config = dict(
    num_hidden_layers=14,
    hidden_size=160,
    num_attention_heads=2,
    num_key_value_heads=2,
    head_dim=64,
    intermediate_size=640,
    vocab_size=4096,
    hidden_act='gelu',
    norm='layernorm',
    norm_place='pre',
    norm_eps=1e-05,
    positions='alibi',
    qk_norm=False,
    attn_scale=0.125,
    bias='none',
    tie_word_embeddings=True,
    parallel_block=False,
    init='uniform',
    init_std_qkv=0.0358,
    init_std_o=0.0,
    init_std_up=0.0358,
    init_std_down=0.0,
    optimizer='muon_variant',
    learning_rate=0.00684,
    lr_mult_o=2.0,
    lr_mult_up=0.737,
    beta1=0.95,
    lr_head=0.00809,
    max_grad_norm=2.0,
    warmup_steps=200,
    schedule='wsd',
    decay_fraction=0.657,
    decay_shape='linear',
    final_lr_fraction=0.0,
    batch_tokens=32768,
    max_seq_len=512,
    doc_mask=True,
    train_tokens=228400000,
    max_steps=6971,
    dataset='wikipedia_en',
)
Each number is 128 + 32 x the weight over the matrix's rms, rounded and kept within 0 to 255. Layers, rows and columns count from 0. Numbers have three digits each.

# up: layer 10 MLP up, 640x160, rms 0.155, rows 366-447, columns 80-159
# down: layer 10 MLP down (transposed), 640x160, rms 0.108, rows 366-446, columns 80-159
up366:120191111159159103155099147147145167116143146111149145117095111150098151162161090137064108146128106065102081067137094164076174149155169074173111108103123159110112192096150134109134134166153134169121148154128073158154163127113161144105154140
down366:103026133156085194066158174117186061107141104137162145104120108100099121072170116150065176058162134168170179074126149140098106132176118115128082148146163113161140090159129112093130146100156113134211111095144130101132160173153112162078122147
up367:161129092139152203203163174099121121131087165154153158120150115066096135103140138146164094093149091107099116152106162157165126244088068099040112103165127106118156147121090177123129093093051162166078142147119134132054092092083145101103147099
down367:147149162113087162135137151114121110146157066117111123162130111103111123116186094217103161128157056169156131142137110148109081114176169059095136079072080209090134172143187118169100057152063142138085188137164105096047080134105133095130154149
up368:099150111136121086109098082135097179094117127106116142107127105108117141140125134098166129134102104088202118029113098108138101157158138073130146117129153119098109172132129199159147108124110147141126105131145125156087141083158185142161159145
down368:138152184160095107166162133068185124076144151149127118129119130160138136116128134150103120126113093089151138152096144109074157173102086116082111121132141121149164092127129083117126112129168112148119143152118147121140141162109092093144180116
up369:141125061157160135069113174092145120150157128127112151092153066060107065166121144083140179150154122130112145159132101102095154122185118162067120138138091127110087121168120159184127126172118075116173126161163167168094097159120135168123151145
down369:099142015147097131176075155107095131163117092132133137143105089135159137237101198098202119135069143101106115063100186128134079125131119113153121130102102179094105162124131123148107162085150032136112151115181116134157142136081102130111157092
up370:098116181176151089172086172132118131158052106114150128130084130171120089166094123161151094092162087174091141113110161136153138183082168133047119103101115141150110079108094132085147101149089116130145148156136084137180116086154134084076124083
down370:139092133123126106110080168205117219159191090128094100136182151137096163145103138093181080183166156155099092135150119114061134170122150099117107124094144139231114170165163095115091134193153161132112081181094075041165150081145159124073146138
up371:146150190208117092148133109163095129159118109119178062119088145131164140099166139182138139105149121149126127054165105119136155107083071077141077118092109148151122093151123152099087108181127193094147149038126059067118119091127136125078146118
down371:188177107167145123174114143120149164082091157142190110143168133137164116195097157112066020103144150135136135130134089170170172109145132125135078075094103059113097170107118159164110077188171130133188132098120146161168140067087163061159119104
up372:168139132108140134125131140161165151075145122095132120161104145173159105150124169139091174132119116140125152129138124121143141105137127141155040124110066108092109135143115119137099144099142138104168096164165109120191129093096118163181120147
down372:150102112150116158120089118100124112126086129087111184138101128093148117133083063112108143126114139095151102098108151169109158114172157131137122147117179113106152117169120086119113109114163110092186130119124120163117089158141151134077118110
up373:089141141162092094109094081102127127124169137118118109135109125132135153123124204139107122138116147144144127162089089166132088134117178137111101101152138161107200102227174103132136129087133090097098199207149200143083125161095111142149122129
down373:141102110104133138088070102122156127116123159070124107068136094054152152087149104151122114170158092114197130165132176169181164183121113105129118068140137085115122092084062111136115117138108112148114121118154163099191131109165156154153127088
up374:120212112201145079115116165099102178140130105219120048153105114147111202176092149141133172139135155106121136131123161130132188052114128136202112079180152151117159146181000139111167157148127143093089100119158147123148155116141094123144104129
down374:167072069136135099119172135177177223122142199171123075143148125128161105083134127157056139091138120149133159153172154159131146167195150148137138166161086094082114136153175156107141141172108172121128098116087057094134126170124067081138173134
up375:123172111133120183171134067177112108137165120076170138219158088119147132093120142138145131110147136165126144107104131124127138089119163094180134163110154175122128196168127111138106169171140178187090144085136129119145120104127124145117114157
down375:186082145098098106108157124068136143115155134121154150126120189183107148110087154154111176110162122101153121167121172135120144105125094104122118155106102152075123111106070127193076106166087076123087125175146173184175142150086154131091140139
up376:084078081139119154069161124113091112142106133133140112108171158107166052098165144184127143096095111137091163111148176139130165115135125149122119187148164101048111175099158158106145149132095127166191097141213124132130120100090168140095155171
down376:090182165075146121174142116123137157176109094122139163112196133019146141129100135155126163157154159091156091111118189138115108129116127098142150125136181111123114072139114082141137098158132119158096180119138112145132129136162086134163177072
up377:109141067160127132090127148163122116166131077119182209105079126136145102129146095139099146132128135104122140137142134163122115084068189104171120199125103134128158087138152081162073113104079144162133167083105146123129107058137158114106110118
down377:100142110145186101155114114126123151145131130104090151175160139132124170082111121151132144196137103091132139166069112181097147089176120180138170085115141084094125160184192111140150125190071117124120113101124085140126112152055120154147161112
up378:109152159138175109059140147117099143109106101115137109139126104118105138136095130158112067105140163124145107112110133118127098075132156123143140114108123179097118134098137204143142148128159104150129114094146148170163133089139152122083146141
down378:128104119106102160135143119103126090118160132146095137132101167134135121097127130114149158133058165130128178138100145115150150153117110081117116095169130129182079135134136111157124098120171121095136153139090130116113076114142134107149107112
up379:142159145113075099099130124177090123168148107165155155176095089111147093177125114106154128146104159084197120201097190092107130121166135118134174123065145119119126055153088107089153148146154114179128177121163112158123064086105095072164114134
down379:125083117195145096102133144127113148079188116141098119086154101099109117112105148087158078090175097165177162109105180090095112126169131116063132160062168103187115098156140167134139119151113147097035062116150112085151092133156120149092166077
up380:157139146100098133098100185115160176067107138102191122144101115121164167155055128121096078045167108126135095136097128123100158135103181112114120156115094111156078144186073162134143074184159131148116144150118137090126078108103109159132124160
down380:150172107104127125133081136095157113151192079174122120143120140101091135085160177114078179088124104113146187050075160155101095163185146140144082120161143081146187155124182140107094117080112142119061080193080123145155180132171121149104128161
up381:083173159132125160123042158106098124160133126136148179131136134107106139106129128109135148140120152089121070095151125148091148195039149091134140128093130161159064108128154135087109072160135101160119109149170112160100058119182131151083057160
down381:133145155109135110132110105103135142086079116109121156127162146123136157148101145145134160093160126091144168132101108147176190124139155146145084105183136095071085101161172123157130107073097067126132163133130144144103099134094158146097180125
up382:152114085120177144094124160145118143121152140114122149135211135136181145128136130160123139143129110126131109139144187066176141100128143108138137060178100094154172116137147160110089141144101149139133120128123176127067114108112109160119113094
down382:101139142140095151126136117152111090127130105164104115120093113144115088154109131091159117098129134160139149139144127205120149117098147128109112126145133158107114129093122104141149063103181113113133114117125128134183134140141116105123152175
up383:114098123138142125161116084125079084136092123113136200124147111177128084146181136156177146133132126121197138155121081153113129121139084153146095157117134097130149136120106166068152112148118157108115121139136116126154111129099137121117135078
down383:094106121124130146126097099127120139126111149128150086129087112110098118161129104097110161201131112101157183106130144129083104104125100128129154094180139106088121117126186126128134145075164098143117159110082118140171137125155098121112145151
up384:167118080171084140129130130187151106138185077104157088142110147120102120136151158137144129200162124125160087132171120145120141108142132107112155096062128160136123166136099130187119154127096127111065208191148127183101198104083158119155099107
down384:108189163099116126159076127161149096102152179104153137170135157114134125157162180141134090161123152079145088124130138129106133095182141119144063137094113127112093136116154075116120198164115150084142178096102163122118127169132107121137121123
up385:139176145113120084180089112152120133193167170147076149103086203101179129071152090179161121078128150164106082057131161180123135097141133155116124100097166095173071121134135147179130156127070137137101135114150095101111140173175069134113064158
down385:136141141146139135061147103132117142056141116137204151150143111146091119151118153098146127079128075139151146177185080144084128089113132028061145173134134178126170115157109144131129119137148156124146114149179106153145172070067179111171165142
up386:092173120123140129143065108156145123155113097094138145152164139124101148144080128105075157137152178162114108176105097142059152100171150122152085110177156127071119099090130123139140111091094176158156173101096182148120170136076117129177152131
down386:141141167151104192123104115134134130083102138092139101099097170177126124175097099126106164159182146115126116134120126119125120121153157139147115136117129117132111106113099113126152118135101182127104187093156105161159156086134137109082104077
up387:147152095144108133100095074149117155135183154130203124139126153184091165141141133146143044123140112117108143138062112114136200109125150113153118111113074122117142171169119077120175105107167075137146159122139082124164127117155082107115114185
down387:139097155129150155098151114152122072117114099097169113137158111142160115106132105144078131135100104120102098134082152139121076169124142115075099135139131127138126100083154140073155161090104125136083069082145081130146147116145115161097047160
up388:146128108167078091124110145212066076137144077114032082125181168176165125066087137129146088142118106098130151128198152180138058139149085128177098185130142096140136162121084116120096156143177052083080134117136134101089100140152111105157183190
down388:123170123166183072127095139147160107144169167111106084118067082190135157103097126091108118130143134088110132184140043158152088114140152148135145115114087134113130134115124160077128145139150144146173104150124153145152081150116189077223126105
up389:094146160115112075140140197157180086145107161095110153059154137123092080197115091103060110088078129104159134153132112124076122116096104110155125141173162151124126150073116128118099151141111128088125185120113119156108116125107124109119165149
down389:079206086134122135151108092109074126121178107097139104132115105130176151143114188131150092117112162113109094121122115108158093132115096106100151138130105064102073168116117161144162118106144118109122097195169111162096147164178151145128089115
up390:085110144066116216155152167178123119129157123187081142114126086103062151184108108153142111091093085172099193079115179156114106056152128158119178132103206133212109140092206114115176098115112069105138147166088168123088157129064126146104107112
down390:117126148090141148053134155135176193180100120070147134143102154121128138140181174075165098132155179141136114114132096106119107128122162159097120067184104152160067124178159121129135101091055138121141050076129133133142092146093183088135116057
up391:144149170121111092169107200142095070046109077076111160223074097110133115171142157086133145130172115128128097079162089149160131177073081090190122158144105164191195142136169150163140093083092101217092154144143163149118135107123102087113194111
down391:169150176078190152128121133157005045091107132120113132144183118048129115191090193106129131123108116163108127095195135152129075192122166149136125143057082140225134130094208128135083222084111067152143079173092156099083155151144075141096028183
up392:092137134162158143148134152109132106130141127085150168097088126101172146137175089158116142129065126172118138095151157161173150199117111112135071118096124097124134117194137169100043125081001118179130135169121178126096072073130169073141140099
down392:048119084096200146171159190104088150126158084153141136091125123119139182106097057155165090100135136179109125110098161166067178131131093202087124088150125107114122161153106133127101163064092098206126182107124123186097105101164109147110133148
up393:139119096104079131106155120151116114217225063140167100124172117092123080096189144145190086140115104133130084115150095144097068158131129157126135159159041145152109117145116153149084075122121102153089110181129071133164128068133139087128123130
down393:151092064202135090120164163112129093108143079170180139099163065121107066154136176128101130184145069105225090088124124102098054138132132177143122168149111116063104169170174148129096119081208129087108085137134144133123199095126123105136119131
up394:171123110154152145176142138052147121124126129167039202163119173132101107141093131076107179128077170079154115106145178110149098115146150111083165148138150094109108142160175155131080117116110105138128121134169135102083127119092140104116185124
down394:132148115122098097145147084121118144139142069112175147117114056138071127126126144131141107149104097193118110076124096158133120168109064170188134092148103106135145094157105102130098135153177158157173126141115135140147117101103196138101146123
up395:111150120118118143103112176126117169129110115146126140136116130118092134129155185106101123090124143091142135181135138106102139111099131123205122103131177110128157085057128171082158121089104180039116137107151057092129142119165091151113145158
down395:117135126142142075106127089123121121081163087142173142134109083153136174126088122167163155121135120146125096137101135147151170103180138113117137147079106149089133124139129069178106158127152153137160147162149116185116106131101041155112087113
up396:122140170142103095089099160111120102203129184100154175159090118113198106043194116157163129116146115151144118140084154083107114137049121122145169096129182142102109130116131072125080089151110138142146121162127137173147135177153115110097152187
down396:123131190116225110182195108144074140165103113127181095098134192147148152167152115093190136127105144154114115134139111117118111052083070118106170174129185090089146113110120110086158153115133154096100143189136073111155083169176140109094102086
up397:132161125140130083155159091150114129169211079118132134114148159144127087125155112095139110123129111104176138146127121113086140117193122097123159127094112096093127108132108164111155125118105097130147120157150100114074099049102117127158115113
down397:130133127171107142154115125121130065117076131129038114139146141112145130095112145131087168170134151138126135120114106123082119126093106120181105181124136143135105122142134083125101158121113139100142101109121146102119161153128112149151144135
up398:100165158121123131129134149102108125144149122179129167109153164137163184175147115181141177118135085123105150154161156143133134156085116143110141116104088147118161088134104131110110112112131104155164129139125127085128198180075167121154092127
down398:087142094068082159116116112147159113141114150129093101124125119125178104110116100135180160162129135112133160109121129094056135096111059104173145156169128169170100130119149112131153160095160117094152114082125119175144149111165097096115113129
up399:133125153163105128088080164129144035130129158117140068099147118134051146099113131079097126189140161136133101124131154116130103160099150144150117183185089086109135144118094087095139062155158161125211112144091072130145112118158097121106147143
down399:127107090118132111166076093099104160099129190134154174120133155140145138139092087193188096122160109106141116102130093128144081131146098128104195068168144161155156131098095190090139145088143122062124099176142140176082125127127118082149028124
up400:131121127149140121118108123150154130100115106061172081072092122094110154146082094166206098143082160106145076136130138104116118120096102140171126113062125110090118125148122167172107116147154133066113072121129128149143089127123164177111150139
down400:154115123119055134122124114135142134143135132140087116145172114102134124161156135153141146150105153153152122096150097074148109114117069088119137113170110108108089152095139088110133105180110149159123187122114161146095102157107139089081148177
up401:166136174182116118124139127136126142130152106162134111145133156146154164123113097170113096070112179159111139134128103110104109096166132087160129197168141123098094139086134141085100108156142097205161141125114165118136122160134117168088174179
down401:129070112110102148123125148065114088167139194088127152125152113148100172097096093118074108159155125157103159081102114106098113170140155129114137176145126151130101096158152089115143113144203126114136056134096115189075099128126150164147123132
up402:143094153149126104058104168120200154093135086192082138119115117154136076131151153116137127117128115120119173153187140106141087115076172153145165134115153083025159078099177133096079196118137147180121132164116084086145080115115123119196126098
down402:078086107220140186140106107096095109113115139050124123185132110124082082180128125139110074162179120077124152136165153107069149093095080157143142084073097214077063132213122124117174099135101086168106183169106144085091108121156180206101158159
up403:145143094130122099111159084132104093122165135136097131094147121156138102160132162159038109133114137143080165128133194145083127077119104112128064110139171178118144156212115109157095114187178095120097170112102203086115097136144120053158144143
down403:072108094108141119111109138060077171130135186125141126221142161110177127074145128146105166122107094135156131122109084126096104137179143140123103109146128158128181089138155118134109128115137133144133191123114128117167145124161160080155091143
up404:045151118167082102113101143179141144198097136149109131182085153100082168137142142074170166094212108122112171159163103169159071165097137103142150101035116121096108151106119162165170147150070152173140100085097108158113122086151148113134108092
down404:187141162103113152142154137109055185090146165059071145118168130109097157065170147164127153036128106153083174096115202138137149118131068143149122133084152141114175134171117179146171133144141194144091157059141075136158096114168074127091102125
up405:150131178149170158140103175125144084151074179112127150115101173216141110148086130130129173122162097122144174144123105173124137137145101146086155144082124175151096129127059148133130144166093117151136205195133121133118152145125138118108108102
down405:141128161088134113152138158143179137083145114128114127108156071106123137078195136093095082174057144128079061100108167067140139082098152169179157120166170130140180133139174115094147137147134122156141156053115149139112129052124124095198097142
up406:174136142145107120155084080097089174068115111139089143103067051162115144117118106103096142079077135083146114189109202136149084123126128145135148102132149164135134153100145147092124114137056058142107141136149093154116229161099103105114124155
down406:163130186194092147109120173148104110074154174128143147125127089167120100172040161115134150101127118127099103160168141169124080129054117144085132122126171084105147130152062151124108111090197135038146118099085162073168197118104114144112193082
up407:118065141092117146190139087116142108180137089100133156158109102132136062126105173157134099132132069119171150174154150154136149179110142081060119118136141094065110112137103148161120182159132138106108110109141122146068163115134159176137166143
down407:069131115141144167111129088139113150132051103128122127106078122096130112163121145113096163175145122105128093087090090155145137129082152174142125123169122148056074105102101158083137088093175125130146108138101150126130173097143075142122107135
up408:134143126070148085123147162111147177169133053152110103125137126145132104151131122079131126084129099089074147129123212127135068117131071145094190143095090110088136142169188109152099101107174113148135092153155107109109136117113101120112181174
down408:107037127166141135121122124165110089072159159124151145167109167119156103124112130113193147148111157101148159111081159129137134115129132142054106125130072106118094176134092112151063110167084093150146095136121130159125172156196126114161104201
up409:120112110153129159121104114178130153117130129096155074130113106143095124129130080151150126115152169068172135111150085131078105168145122148116154121111138103136098173156116142159185119117130158099119135113118137169159146102095101109102165105
down409:168140148150079131111149192125186175158128154161087102107100162058134128134128108093084092125155115139140116103152116156126097094085145103083124145071096195129092073131064125072092146132161119145118117143125101115119131125115095136118145164
up410:065098123116127173113119186108131134105135101091141123056138192113045162145110162134165106166114155154133182121171142093095149095121085129140118118117077113197131132146157081179097120161174074083052124189041140191117095124110140108122123187
down410:214133132151036099133175083075095127227162067127115116162167122130140166106162119180133176091108067141127128161117075175098147054122113133169099113094082115079207097137151141181082098184142131116164164179149144060176195176082127155149159176
up411:123089185163141100134133068202063141113186095213132181099151104155071124127063097133116136123147112122148139089192141216191085116149069132134064163139110114123071158159142142157151098117097151104126084093150140084128168073158128083059164130
down411:129122080152143156147104156115197172109089175086109094136080100101114103153088183152125127160071133190151165071110145195156205179080025117111088156102138131047073186144194102061090133118064162209202180155050169166147110135137160098145189103
up412:110114144085128100112124182078063164136173129139111143135110113163166184118163060102171161145143166133129165079145135132103124086118118123114088095110074052166105148133156143156091138123169167143168118118112147129119172097132103178159141133
down412:099131124165112142129126081145084140189114086155078148134122126128090110105101194156141133132153108063134084168159116131196107099121120174115146177167184154147122109151160113139106116150126114073149102104077120157129144147177139152066118190
up413:199134136113159159165093091117101143140143098113158121124109165093149155185134167149128197131163180109106159132105210182122092111105082106127189134054175070171101083107107108067159151099111149209111108146134158170099126109105154128144148112
down413:162132061153074113121149144144110115080177149128156130081126072189117221163104125105137099107121134158178130154095130126117103139079163111102157144120076082154175150190111126152185154161184132126140059115098133097173125136194090107153115093
up414:111073090175147134141091148092145102129138108141137154148123141139121166135157083094093111129175105107105142077161101175147153135132175117153119141168173101098141115102140178111068117093136112146115166127132167115114092104078102154124090137
down414:105143122121103141111129106140126107144121135129129094147103153114097115128144103107139131128108131136108172122109126136100116107102086116119151154113081121165173121130097119114157092126141152120100150130130161134120124120193130084148160127
up415:076126106126121126088115144107089116151120174134119197046158157133129164139112141121127158160134156110188079125154083192123125084075156145082139129150125191155143151112141055115166112073213175166123100124123150088121185175073159113101151190
down415:127109142115125115137118166121108053139155112140190094140106177070115197169193141083156169168117151120111128142085144144173092114133140118120140129127229184131050104050095183114116128110106128110154176134144158082131132181069108163144130242
up416:074141175098140180122124124199120130168114160144085105094117130134130144168128096092119186080121112143128127100103080090078145151122098110125129162128089150147107109106133133134149146111151124074123151090123091100132152011106126120091122101
down416:165111152156059152144117093138124080189133164113099109160133129125134130136115176150171095125167114120105127154152198118044123133150126156152116159084137143117123098181089107082125081154059137109082131121122096153133154153119149099183140063
up417:164179071133153125064151142087149141107151111119178129155106154097163160167084120160172129101110120150121089192157219085091108098128115171107113153096092123130158109103202092147150077160135095198130179145077099160106113081100118099128157126
down417:125121129132139106146205059124094131099106164160151151136170144131145178104148143153103159125103079148091151140137078171117140163071061129081158184098082139120119128157144159142117110145122103134057133106132153159161067083102123101120141099
up418:131187183111091070116130078135081188126097175111111130129099124104107142125096128127144143120148142142169123136123118111176145076155140119102094176111100129161106118138151164113094116169195134109115126142123132116088078125154159112119105151
down418:156102130138164126075144133111170086151168147087092149125132149163111107141171146090080092146110112149165158106116141128078162156102162134150140127123126125150161142103128136130163160078139130104160139124084142096136135146118051125123120139
up419:159142188147078162137146116139164118199131087148115161130146136043160102134130159107217129083084134141158135153196139119111090117108138089165147112118120144102125110106124137159189091129135138170102138155140045133139159144136188089146148149
down419:140052094159159177105160138141104102156080133101114139130134144051090138081140135168081094181099141088126093200155106101163157126140169103154104048099166147106137179142151125187114104145055111123157130177125107107084159139142139105094159217
up420:179156173152123097107067133111074160130112118190120142112117183102117112109127078121152073106118133105135134181159141137083121085172104082144157086153146120149126114101136132128145091135117141108126061111147167138127149112218120168143146107
down420:110120141144136150156163149109125099103122139093145152168125134092111109154140147164169138123163171121134150111128199195162095136108049135097125088093111184091099128134093118158167198125100089101143136146109146096108142192081134112098104061
up421:107117117106140153152089103139117149148099077090120121114122131080113153150149197150104160098140116086143144105155103123148102129100116120101117086132113138117085150154099153133112118140094124160111178108136156152129167132109077169139086117
down421:136157160185113153141130142104198105120102133154081124151124107116135185105123137105112145136153158144142125149093171124071087116101145160179102153159187153141131106101173114114147096134117113109142059119058149110121139166147106119115134170
up422:105110138156176082132142165145151140156122104117190150076137130168115089137117140094164074124150116125113153175212152131097158106111141161092086102178113133111090140139141119106168138113096078112085104154116145166192086116157100084164094173
down422:124102093138153145160124089156130127102151137124099130134119127134106131141152120145132161125139134119203093189087111120139126173106120135127164153137149150143153098097140200142171142122113122090147125135142093084091095133131138178137184102
up423:081137150163134080146160062101137094147140086149141127082084196153178128175087096156097081090141117097161105185145105118152137192128109107148108155110156116090171122159107160142110128134126134184101148123133106134121140069145180105157139127
down423:123143125120127148155156111138156153117114129132117146147124124079104182100143167123183125142134137126139124116104178100155099088149152162094127126172098144130098126143137088186141117083128119138155096130140116096141109133141086115114149168
up424:142111105166161096133120142185114104151139106117118163143126119175125103147174132084144089143096109096135079080109110188029144140091094086157123183112132203145119164088085178104121085131110145121198101158063139139076176124095136132136108132
down424:108082163113157106064119108193135105107057218079074116152150175141126154137149120113161095087161147167121140105138076130064136109137175175136117132097130109137124082157104061124193146063092143148137145156096144076171076095141110133182177089
up425:105112161176148087122098179126177090093109155145127090127135126140110110147115151174166103110134105110156118151148179070111116190133099089094102109085136126186174071123177137138094124095111213117109100220148148146075103091143136147121122131
down425:139078073114104133103100110163081090109151167108157158099151101118111147115040163107161114100127106095116173125171128117159147107126124148197054137105079121082115155106090151164119083118109085140169148122158139157107143145136153184134082147
up426:148111136180084077105130124114136081122052157111125106133118126152125076111138110122155061119138118085098083117139123150121122163148118127114117102184148151140109115161146145085120151166076171169171126120192095103121165134146126184178102157
down426:098172154092112155189099123152105096071143087067167077070160173117104114116091137133134141104068135161087165044130164129134108092127164113076118102075165118064135128085090141140123129125172089123109153088068118158113100096110130176157171096
up427:146079146169125142129108135147054095219072192129155118091132149122161157161131184111123157084074067112119122115110082095160097185105088135134135079145114143107147180122113125129147074142176192167154102085094094158095124103148069167145131127
down427:139142068154156075080141118102144096130119134146135163114148112169124185138137112139157080180126120105119062162164113212074123139124157119140079167144154196082122119152143101171081123089064105056185114099154137179141068081106091097098131143
up428:154179143075129079139146094173149126092146109133170171136053086109115127097056069109138155124139118111129101125119099097146089165110114073098147138087132169035149163142239142174162147151081093126135143152097119102143120130132204137146090175
down428:115119128084158102133168096157115127064140153114142120214077104137108069086128085106112073077147128163094095109129107151182099105130151125033118114064199204059168118141132153116178149149116139108071120156171071130093151143154138119117166110
up429:168183180179146221149102070111077097163142058136120119079174184150114107106200098152137125141089089161172184115158126129105140151188114122170162187090137115163070064132115060136117149112137114148133120143090130110097149166139160091103134091
down429:099104094137104148142086137119111177093159133059092128136149143157104188107160100144100151116108104168134154144034092082096109149117093125169161134119095162141136137082130177123160161164111165146114175086148089116161085108144079144141162123
up430:111101139126142199118082200102148136091130118118144102137166136105097149133132132123139185076122173112123111099109125111116129114076208148111096120132101168113101128145109142101106107126129145123167144106092149110079124121115096104138123199
down430:111134121134097134151135094117122130112173101136112174122096098093124150129125120174110160127134141101135154105114143109114102080113105120122110101137134132098120099094175101174112115119135182123141120118106109131105112100104124144109101152
up431:155063158135154113114115121087132133090153074127097099090092100142155099186187080127144176094102173081091053159142114147120063124139112089134106088095153078110161115156139119079134125138085175074187087132187123172165134164127144107076111137
down431:117187166073123153115123140066175102081089126125137115117143146137070100127145127156193111110150139122135188147161119146078171147075091144027164194117135121045155104164108172126090164098140088132048089164095168118089068150163116066161119147
up432:177178129137131116122200156098137141109116169136121095133109179112158120163158139117190130168148111114200127112149098149158144104073196114111125137105136166100147095097131143133133127063190031170086103116114106114072075139133118165092133116
down432:145104161135089134169090134114151159083157119159141119128147124095100150112161105163089174152149164022158139147083103129133051147129103143091146160152106106155168078166168114146171182052069137126166134134173103082094094133106154090135086156
up433:067136173107154103175107125150134140134141094117136110148103161083134085176092138118163106129141137130148083116143154138157138107118172150128152156160153080136142103220110166070167115129172139107145120107138105089112108177137128116083150100
down433:129118082159128151112147169155166124098172138136085076164125109140148154086115146150190156090149166162114174106094172063115194156079122131161120125088155146155131135165106121130143129181142139100138133135131062138118129129121093172127130170
up434:136165118139111108111131139129029114189132120098186157094075133171146087118137094110176120119127117123153135110080120130087097082166137102076116127116129102113113125185144149106120088073177112129114128117101151164164147105189104066129137113
down434:183135137165142143195143126186146129111115153103159150133123144117137169132082108089093126115091171111092154128134113157109149099098072137191149093068108152147136176091146160143150128108149095187085095062141130184077064148064157192085168161
up435:115172087192128104085165169112160079087164114125107140136160181131095163132104098135147098060101152130128078110133067104186086139166139112116151119129120124095104129165159111178116135141077110129153192135126142105125121128106176099100158139
down435:147152084095118158111124066164152169109122199127189093140132189126112135169089149098119121169119187107127101154071130156094204139131097161137112146119059140154131213115117112128117097158135121122186118118130124122091134133114072101144106120
up436:120153129092094089163148119059144145119165093113178083114124139113098092127142182106127159160149137181125137151105160129125209116104123085114104141101113099138145169128146111089109121170126111089188141144138127143102177127117157079138057135
down436:115107173123080131099132074148185138106119238122147154098178194122126131055105128117118205181109132084082150118137115116148072140064129131131164140057149100117141127127121142096130091146133095141095093096105174055143135125150145045138071184
up437:094154084117086160155073122125138103119149126115175082123120105044183119194097137102163198086116096080116149098152181179096167118141148110155132093070132127169088125107153138158093168151154124144106175088153098179167108165159089193167151095
down437:136098181161081084173152198129158139095071116102105133147102091143156081100119145181120130175114089113059120080164086061136125115084113153073154141126147198181119132127142160108090154127059159095112108181169162107123142102087101069072103142
up438:058158133081126167116083116163105153133175123152120134163143185133066052149114114120126164138071104189112161188087142127159103118103130132155140213106078123109156173130139094110115126142153167091104166147083160106115131107108142182101153101
down438:191151160182121126108139118131162155106110121133098121144138109186113133131134155120088118146111141116185125097136149164128088157105086107152134098142103161125102109112120077156128143092120158123128126086107094096129104172168149142147128132
up439:117168105114144173095133115186140158129083136132111110138087115107109119126148159071159112115096134075088152142172110104150123152136147137162145158104129130135095222117119175119128136175114141059079116123177088156097168103124084108151142161
down439:130120032126095118160107121162105116125109132132114113150141157135159155134162163177163120109112107120121115156151099109157087134137090117089125098129159148151107173147087103142140144172130065185121168050142112078043116129085181099112109156
up440:113136078122120034129114140139156101169087135139061140172175074130157128205129211117100131116132076029109120125126136132135134171159092119131129166162114129161148111115117120156165081106108119147070150133089143148136165130075140147149202131
down440:097071213194192121143133120126095254088153086174090117141185132108163142082040110113152124113155151106081165138139097165147184135127146083165109108153111121111125097121097142118161155099173124136175128130171118105093051080123062094124137140
up441:111139067138156096118084156155146153144152194125168132117138105150131106153126166135119106132123137092102132129155140084138144140136109136064151145103147078082149117081143163122090110169122131170153142129098129096138138111111108131132119151
down441:122129125112099167136120075111157126182134094120104181156134130088112087157122076147120134153166130124152092119134126110160091123155153089123099107128164177167125128131083123172073105138139139133083114104147108136115092129106116107129144116
up442:052126146097172067150147174109098086149118092156103191091084138147047186118086167121127160122131136088077142097177085121171147164147124141149159147096101183163100074164172088153204138140154150154044156169149083169119075080160207082129093060
down442:120144112109121085183092139112056164166137098135091083076141191153129109100194128119142126099110084150141163128120045158139107092133057179095147009125106164123075167144202137105171104167137162169138145105146064166101112125134177112152120131
up443:150163072162078107092185122155134085133133167078084152111083103104110134182164122080130104120131140139114125124151114152162108123162137113138093188120165146112167076167151099154146163194083189124096111126141120175092089217196153127130107103
down443:158136172096125099167112126177120148175133138160168105134139133166098121145154138095105182131114172119131155099149185159086107138134121163154093114153091130138110164102144094121106126097090113181095109123163127155135122135059142106060112097
up444:123123143099160114116152107156150170115155123167099063082064141123128149107165053111114137122134147136158176183109178153123145135150122092144143132162117182151130129158112045159122144157129138159135133088124135134099156145138068083113132044
down444:062120122141138167142094130115122102099099189138055131101113139077105100146125128105114136133140102151106130160132120140151148110145132093074139129092106169142131142134107169131141102106090139119177139183123137190090080145116142152151190170
up445:114161150124148154094118120079127142104118127143120181109088086142161117145130178141128128146114080137119200136145143085138121167156159120148094063124093123140133105161098072132119099127153149129094129104160146124145064069089158097105112141
down445:146162132168142125140147103212170108094145128113080118157154167124140137111124164095178125138104167125112138104154076136135110178106116120150090162132159108081130147064168153099152141101152129135125088139133106186070113125190105114181150181
up446:170116231103106144081101142120121126165168141086161178192100100122128130143059185124130140151099165051109156144134136142096180092112087141099119175161088188114127129105091150101100111148118156155125144085145117099130144114131129109064167097
down446:122168110166150175135134098113115178166099113162067125127119132079142160107162192159092118162114162135175146163100138128165127124092126113148155131105133136166164190138164087142164091143094116122192158124155169106096116100108083155140170107
up447:094175084106102114119123101133109115124149153083122075125141168123200198174137153102148104102109147134100088091148131097102132137130210121131185120139128084139149151118145150106116113109138098157138146103149137168100134098143180198181143122